config = dict(
    n_head=8,
    n_kv_head=8,
    norm='rmsnorm',
    parallel_block=False,
    init_std_o=0.0058,
    init_std_up=0.0318,
    beta1=0.93,
)
Each number is 128 + 32 x the weight over its row's rms, rounded and kept within 0 to 255. Layers, rows and columns count from 0. Numbers have three digits each. The size before them is the row's rms in percent of the matrix's.

# layer 3 MLP gate, 1024x512, rms 0.129, rows 411-602, columns 256-287
102:110090117147137152104087093138108168118178143107081161154152175136166090137143111115116130116139
102:070075155106117153071085116079071115154136152140162161116162191220175088095098120118132174172129
107:142112098172162157120167091135151054112106108146103122093156088094130122184100082126055088130097
108:102113120098114079099100131134176070125135185136131091157109139137139116108051114132128186120140
104:097140116088174104127155193120117191097131140090136087110138102083086134134047140097147161101098
089:133104169125113103117101175132079133133130128103155142219117110074165130170129090078135101096146
097:173112110142102171110192070130169140086105070160123150152139107143089107143108172108134100109096
097:075140102145145118142109115124098154091184112111096124089199100107123102075082099141091136124148
092:141183122152080104145183160157096086134182121130158127126180091197128137117162098189103041171133
100:114093068132161169146153107113079178118114149154106129074067121086085051167147101140142070117151
097:095030155174138127138142152145130109113132178124105087103081098143112137126083158120085120141151
100:133099198106147117123177102122114107127148132134132093128151146124178098165142104184149127135153
086:124068130158192132133129166136122090082144157145148148157133089157112117110084121122149063093140
090:153131172128145101116189118098151110152169164131092095105123140075104147108086075161167070126149
101:162157109100155106095082094160140176104156088152152100143165101132139161157125127082096120107167
098:108154099083114147100094176141136137119160169066118111160168166123130152085070209106159153165105
096:113140165096162168132108132113158124163208141131110160152117111202068113112158091186136104183136
118:125108165072119130062128195129122129155101161106096163178213130141099175092084146163072142088134
097:164192022117063120131125141165107100096123140112066216143137126106120136108116190080104206106175
098:115100157138089107111150101112091151133128115117081091186150148138152151081117056156135138184106
098:151164134144107175098165153124141125120052169096107134114087108139127145159146131103164026114135
097:087122121127111121100151147139105119108128108109129085138124148231120174133063156194166112163132
104:189090122184151096136167165094197110150163131186187151189083136150124103137097161123127099147079
101:065114107133147119148106161134079115124136097169120118160116154103105123142139099152139093119141
091:123128137160088160121170125166149090106124129154157107151132116156117136157116127137151115134155
104:095104120105120118119139105114106138078152078139158139121056111113095165130111088143082118130144
101:154106059153127095124126127136121136150106157128175174160140120144083121177174141153123140123188
100:112096151154092094142157115054106102163140173127160149115155170134141179072142091177121138150116
094:157144181083161100184149110108089085117073120159122083146104084124106168123085111168139132096185
104:112138111130055116109121108109126156099120109159141116154102110147097163190124127114119209097148
104:139119090106124127135131113109094132138127166117122188080083097142109107154134145152162125177102
105:132130139116156084139144135130147164148167143097179149098108121139103123160091097143156041156131
099:123114134119090170080143182168136091123127117106136088149136184082102199118177092143166093166161
093:103143109152129109093146142164157122167090195191116145162101170134147130147073162106142094133165
102:146198164048144146140118091165200185160116092168096127112151123102184166145086108080136111152149
101:090153099145150152123080164094159126225136064099128107098150117107086120137110099092128111097132
104:097111115082113111126139110102124160143064106140146144077055097118154115147111117162192134113110
094:124111146105132138219056129144141156122182148155105083101143180113134171090194080106151143127164
095:134073097115081121112161158166144190113114110155168118174151168078110149218119130136078168132117
092:122053105145132090125082137183159073122074151125146136133170136097129106138069124182120111130200
105:131103144185108131121143085132093094111146158137085064080078136128108147118129184154119107129066
101:119148133113090153127176212084130138101100112056193112113143101119169136101135149094108121122137
102:130150072146132108134106132114066151164177129071133048149102169136116111146118171165101132133115
101:128085142102107195133162166101107135143144159130159119109156110168129112115162111193096148138123
088:088102107108179165102148133137132157137105154146182091198177174092099088096154089158127144194141
103:103092077128122115181149140154148119108155102117083145156127068120125140099138108134175154112128
097:128137123126112102091115172111152147201167201089109170105132114120075103174135165167102155165160
093:110146120100120108098135186086084134104152055135134196141073145120103146106142136130107146148137
101:133151059209106076063146152084151122169122102150104157095136087106184155148125097144174136126041
096:181161115177083172146140132109118138127123164166169140134093110143178120085110126159137139119126
094:166134106126127138106154078137061112093139124166149142089081134126095086147151148115115125109182
095:173128110108171191087101172172164120130148117109122149112136155071151189156088146120071110152133
103:112101116141213209073168147078078139119074111140144115111089163100112117043140135125108149121176
096:088097167149132111076090124140130142117162157128153168127138123169160181083080106151133134054172
099:150127132099140121145137160158164110145160094084098160095107100150156097120244158104134149126147
097:129121160151185132126088157156150119221153124098117146095164073102133140225109158110109093135133
094:122154114100134075171154121090150141180111127110073150138053118142168130098154096073130106147133
097:143139112097060110100098186157108140115170144129099119105132134156161152170053114103143041088151
099:095130155111064086114172170155120152139183138107117073142097141147115125114153114080101089146107
099:167036097133131107157120112129174100091105168092179099121192164132060159063120148125149139108078
107:100195129181168145138232148107139152111111122143079139147127098133108080178105118177156072170133
100:181170092136162166160131194093104093151160147081153151167144091050190149109145152113147157158172
098:108105074217109100148154134063105126144148140139200155143158150067179152081105082093139112152038
102:080122114099048114132162096101083160161130161139136098154151098121066117076080148102163140145201
093:088131099141073110087114140098131090171104178118085158150125112125124145120109109134120100143132
103:097140110117102096122121144134107163135139093094130076135140109135114115115101121173082167073079
102:133112150177130067134063098111088085092055112163084146148141104156137150151113089182153105161117
099:148087199105097081124122158081147121128130163114145153195116191167110131106134084105140117101078
102:109151119145155141135157212165106158123129126093151143110161092080149145096180122100062083127172
101:141106125079045126123156165137132184150212126139092098157115131070134107139125132138104118091158
092:166116100087148074132155134105071134152152166121154124186088086100162159145069115157108084120178
099:140094146176143156078089116077164143212103088084142108112099142170114145112181132157153161161123
102:108173124110069138109087170140120154136180165131146140130118168182111138174162133158134111136197
100:167170149126099151152095093144133090113144114124111136095108140160121122060164123087066136100166
099:133157131111099120117102107041111101164139123112101095176151185113099151119151034128110206131149
093:137127124168155116120152186111160148060106123114077150139074123113110082098168167081092139117103
096:122125113139122117090131096143145130097139137193142134169181157115129100162094117132164088133160
100:159144173167081144106113089101158127182125115110117103140150040087100122152114091098133127098140
102:103088107159148144212131060123103149140123118053118124168138237170103114137092159123123143117109
096:167128157145139125111177166100070181115093138215141136147130111174092099077072095103124056132129
101:140086176152142136134141155164155121112122143130124143134126110117151104123086136111080100060190
108:132173167065126131108115088174088123073133160092155101121084149059086091159184149069097146122153
099:171103114192084140072133129105151098110123153155165154138174140119122135096178103077105086150151
101:123049181144178162108088190153152178103134121129125088113080174161136098137109119101136171157123
102:124132139145129072146121171115125097101159117124145199143126086088125109106090152134127093127146
101:159123088105150138149122114051143097131156144112158190107139103205147094119094081185097112104121
107:198163109137158125115141128152082113099118134156133117147127128196140143135125197164119093108100
100:142135178136154106175133093093116189161172132092128143141149131117124121181154189175063099080146
092:079068106129167109091133082204141092158127167098152092175185096160154172158120112195137080141127
089:167070166088147064108171102105140174138143192153203119191185095151148135125066147126096137085140
096:170059112094113189094130127133108134154051141133136131178111172172118120190158107110186142140111
096:132062148192177071162132165115080151150183143058137142169171127142094118142136099122138107146099
102:113170106139126132159189069147173186110174156152172099144099135078124137129124109110055143110151
099:122121150128097183126062164138150103155112145159123143140161122086125133122109147132110114118146
094:112121117129076116090092157165135145078138129125079169155138147105093058139129096112095122131077
100:094099186121064132155147170168166162084122087180166128168101144167092153125161091077149072120199
093:210062139128144164089100152099130095142157113125129132087192176165110194077094071153147156054115
112:146119177136143098071105137123127112128188125122191200083118177192125129066143042125071056093156
108:087076138077137144109119087142126140121142134130098079191136136052133085095189120164151136160107
097:146115148100183127116133152099144115069120151105141141105174149148110106065158125167102136097081
107:104109122148081116145108098119137114088151104113147137140178058125041126047131158127130135125135
099:151078155085090110118141159107120134102100125104170107134093071092138119135224168073158181167103
117:092065117130128146127149092112146125059169089112166071114111082096137071092107145169138091205141
105:090138128138121074144160101152145098193165182141096138101132130120136141165157070118166191108165
117:099131165153143096106132163144136109158173109093140120167120144059173131078159132088116121179110
096:073059134074094124122143116153137158097090185172118158096186124097087059133100156087141096147135
102:146141082162159134107185137106155178126138054075169066154141158114139042057105153134060084177110
100:099141120152113090177073120108101183112125094189057154098172173139140162120128102145095118143129
095:103181120130078086128158158101098105142104112058092169137173071142119169137138113137107118109172
102:103146119054150099102163168187140102128077123162147100136109096146119118186077189136139152117136
101:124115119148133119132123100105130150146078066160124173156066156131123159196077074105094091123125
104:143165110185098114099125152153122141163166164119094147135084165115149190188146127151117129145069
108:112131147112101072078047143099087092176138159138139104110159188167121138108156115098142123115129
101:125135116131114167142107157122176106156169172152106139102113172135115121135135092064161151118140
106:088145091131084106118118124132173140084117132182088127112159094163151114071112111150169188138153
099:103158159163076116132083134178128172144123112152137050089184101104135139116115116155127124102213
093:161135177138130131137137165142094090094141157072139130089108079197131163140116097142162095132173
099:197062141134122140125110151167168126085165142130186087107156100141144091145194101143127105099165
096:139179134149146164149116132141111115160097167144160145136138130138136120138165121090114150086159
104:137087141120094074140125126128135161160148138146149157146071162093130178105182102144096183130132
107:146130112166127112122122085112137153114070117173066108163166132170140128190054089174080124121128
107:165172168109077090093145151101178128129151094082056149137128094116131137098115133104128110142178
094:129137095117112070172135117130102123105160152142096119129113168100116142111175223129130142189165
096:129061111146153153106135097184160089068098105146133150128070106130120120124134132123129163143141
097:178136108161156130172150142107092167112184114126177077215129081137145103168146135149223191113105
112:120134163109148136111129141185118137154090093090168174147078110144126122087109111120102090143123
098:129154112114141083169141094053179112145129142060144102160145079131125141119175100112167103099100
102:116121087084184129101157153122137105146208113064144086164057134105080127165115097166099146153086
098:121173115157149099134075150105120137087104152096152121129100077170104114113144148070148106088121
094:159115102181160142136135164096078073140129126126129110143164084106096125108083105142119097121120
102:096072123139105129176123183024095124138169135123142129112152127196168181128132161104122193179068
093:172134127172171123169128114126128113091105135144184161137135140135117117153120121105158098171146
094:178110113138158133145138096112164145112091147111172082116157141143115123167165085121189091100167
097:081122092106126163060130131137109185116128129137134095153047157137115101120163068071057101161084
101:121100171123166110146165133136099120156074089124165081201099117216127192203108151124157163185074
101:149154141044120148141112100101166148121172128127094149097118146102158156123121054131065131077110
099:169124087121186161125228154136177105118124120121148150066124122112140105116067118156097097126177
098:162152117122136149167158142130142168156126102110103137095129125121132173111072108098116104090120
101:149123094138101208146150155153181074091128124176106121117113162137153136146175157104093192157111
103:121144133180131176154142150132099121116124156135084142121101113153072155140131126139157138154121
092:133117167131108150080123171141089141090135142085174157112149070154185088085105108167166097087136
094:116132124090126151112181159147184165123105159108089080106150105128201151124082107141127127139092
097:159051095137089114135099137182122148139151140135093129164131159157067141132118120162134133128122
104:132138131141150068163153182148082167182125097160148121111125136132140127114143204123102121155103
101:113120140103127149146145104139177105052157150144070100127099145127143113105179073071177101147148
104:142098117094110086137136117154094169137087128109136157080102143148123097088097063154116101137159
104:188097129084069101134112135121150169133127121130114195115106152115165093156160149086145118163160
103:105138130102079151085139113117132066097107187105121133159156169117118094040133146154136215139125
096:161110070117116079157148175173142190106139123107114105126093151122118086132109119122209146097179
097:166109167109147076135125155141138120024126102098141147142113115188079122128112119130105118158160
103:130129120127065110100125128166092134122199131127070139131126116137091124168147119134106168077140
108:090147122155142126143119125160096169081125182215172062039172135125117127101099139126124117129158
094:162107140120130103096151139121087137125095116130198115173095090176073090159144195103169164121109
105:160120110085117091137182136086109138159071109117124139145154090162149126113126129143144141131152
096:067150139150080140129110178162150133116110152126037111121145110139114074161145131153118131151183
105:075126136159119117153111131180132117136082088136130206120121176062163148091211116150107177137178
107:133137194133128106111093116137137093120169155128130143091065163134116133102125092129137106159150
105:173166125101145122117157129123124134104120059126153163146076128116121116166136139120146105119134
103:158078115087063152150109028108175114129139152198117125184105161162145100118093159123184112126134
095:111138114152123071105108147132075121102188215048104094121126196141130093134132144107134089086162
098:083138169173145124069085089135130112126088162111163131074171118097099126096108140089173049068157
105:146184101136052087065110132107120161205147121088128137123194171104121133166132147095118052111076
101:114121107086142132150159088095135153096156123022073033189120189142093083131123129120159158048161
102:167154121138085052162044094159101070180089088155142153125164079098123089144140073125148124106147
101:121162126089137136175112139101082149159125115184143113144113104096125090115170143122108121111103
113:136126104107094108090171166137090133118217085111126142130082146106156125132082103116135080128152
099:165081109126116147131168116144134117190076145131149137134086122111131126105198126172107087150130
103:174114139135155083086097123136083098144110095087125125107139125140127156140068145126145055156159
088:073123156127093094080146157064099129098139192089127130157151073137151116163107084127128114139160
105:210148128100119105173111182118128067131100147105145146090112150105144138130172089132137170106144
087:089081067118118147119132152096092104141118136123092055127171094131073127141110173165122188121150
092:148122105110101131197135100145132182141181113088072114167149102157123139108154042174173138115165
094:116109126184151139109098134119129065099100107108115160141128110136182126181114121166117058150104
101:114094157096129164141116140087163110116150113194129139132124104127081120197099174155136137136162
112:086183134143159138124121088127099119140140099159072033171134133080143106124149174132152131163158
103:156118146147139132189178122153095146154138117172112183124099111149140104189092095107147131097153
098:128116155099096115094180168118158147114155122106160109193135110084129182087143138158122118165194
096:104067142135179112122092153152096124133140118088161147087102185152098121097121099138106160080153
104:150112127127119100161133106157154145160169164216168100151149072156169088101136101183088077133120
103:120166128109194098121077121200122181116172126138163108141160114154142135122176103148093171131081
100:130171172104131109112141148138112160131198152104128192137134145059167109166107174147157088113125
102:140138076102143109117165140082113107099091109090170079096080069066098103140117148108152052143117
100:115130085099095100097150122136114115124123102132139130151149129079154117085169141141072126098143
105:084109093177099107087103130160130141120104179126124103169132140142134091124112113141197057173153
099:107214135173167145142083121146108089108166141087062133097114101203139119085200119136141045115130
099:111098154113150133136158109116136154147114077127081174144079137104131154130136070182163156131153
102:101138137116135090096128141126146103119159118143140109128136097086069137095086133147145071112131
101:122127081195165113116115111113161109105116139100112101102067105125148071131101099143134200161122
103:174111118078103127076180146238111138123179131134125104133093152150174080170130181128123059130162
092:165127153096178159155104104111122126039162126041100124074106123132077109141161109119135089114099
099:099070122082163134110091169149070136057138145100148231075119121134205160146078177214105090130133
102:137150189133132115174141102104102138138174108155091106122095154119185108133159129144140164127170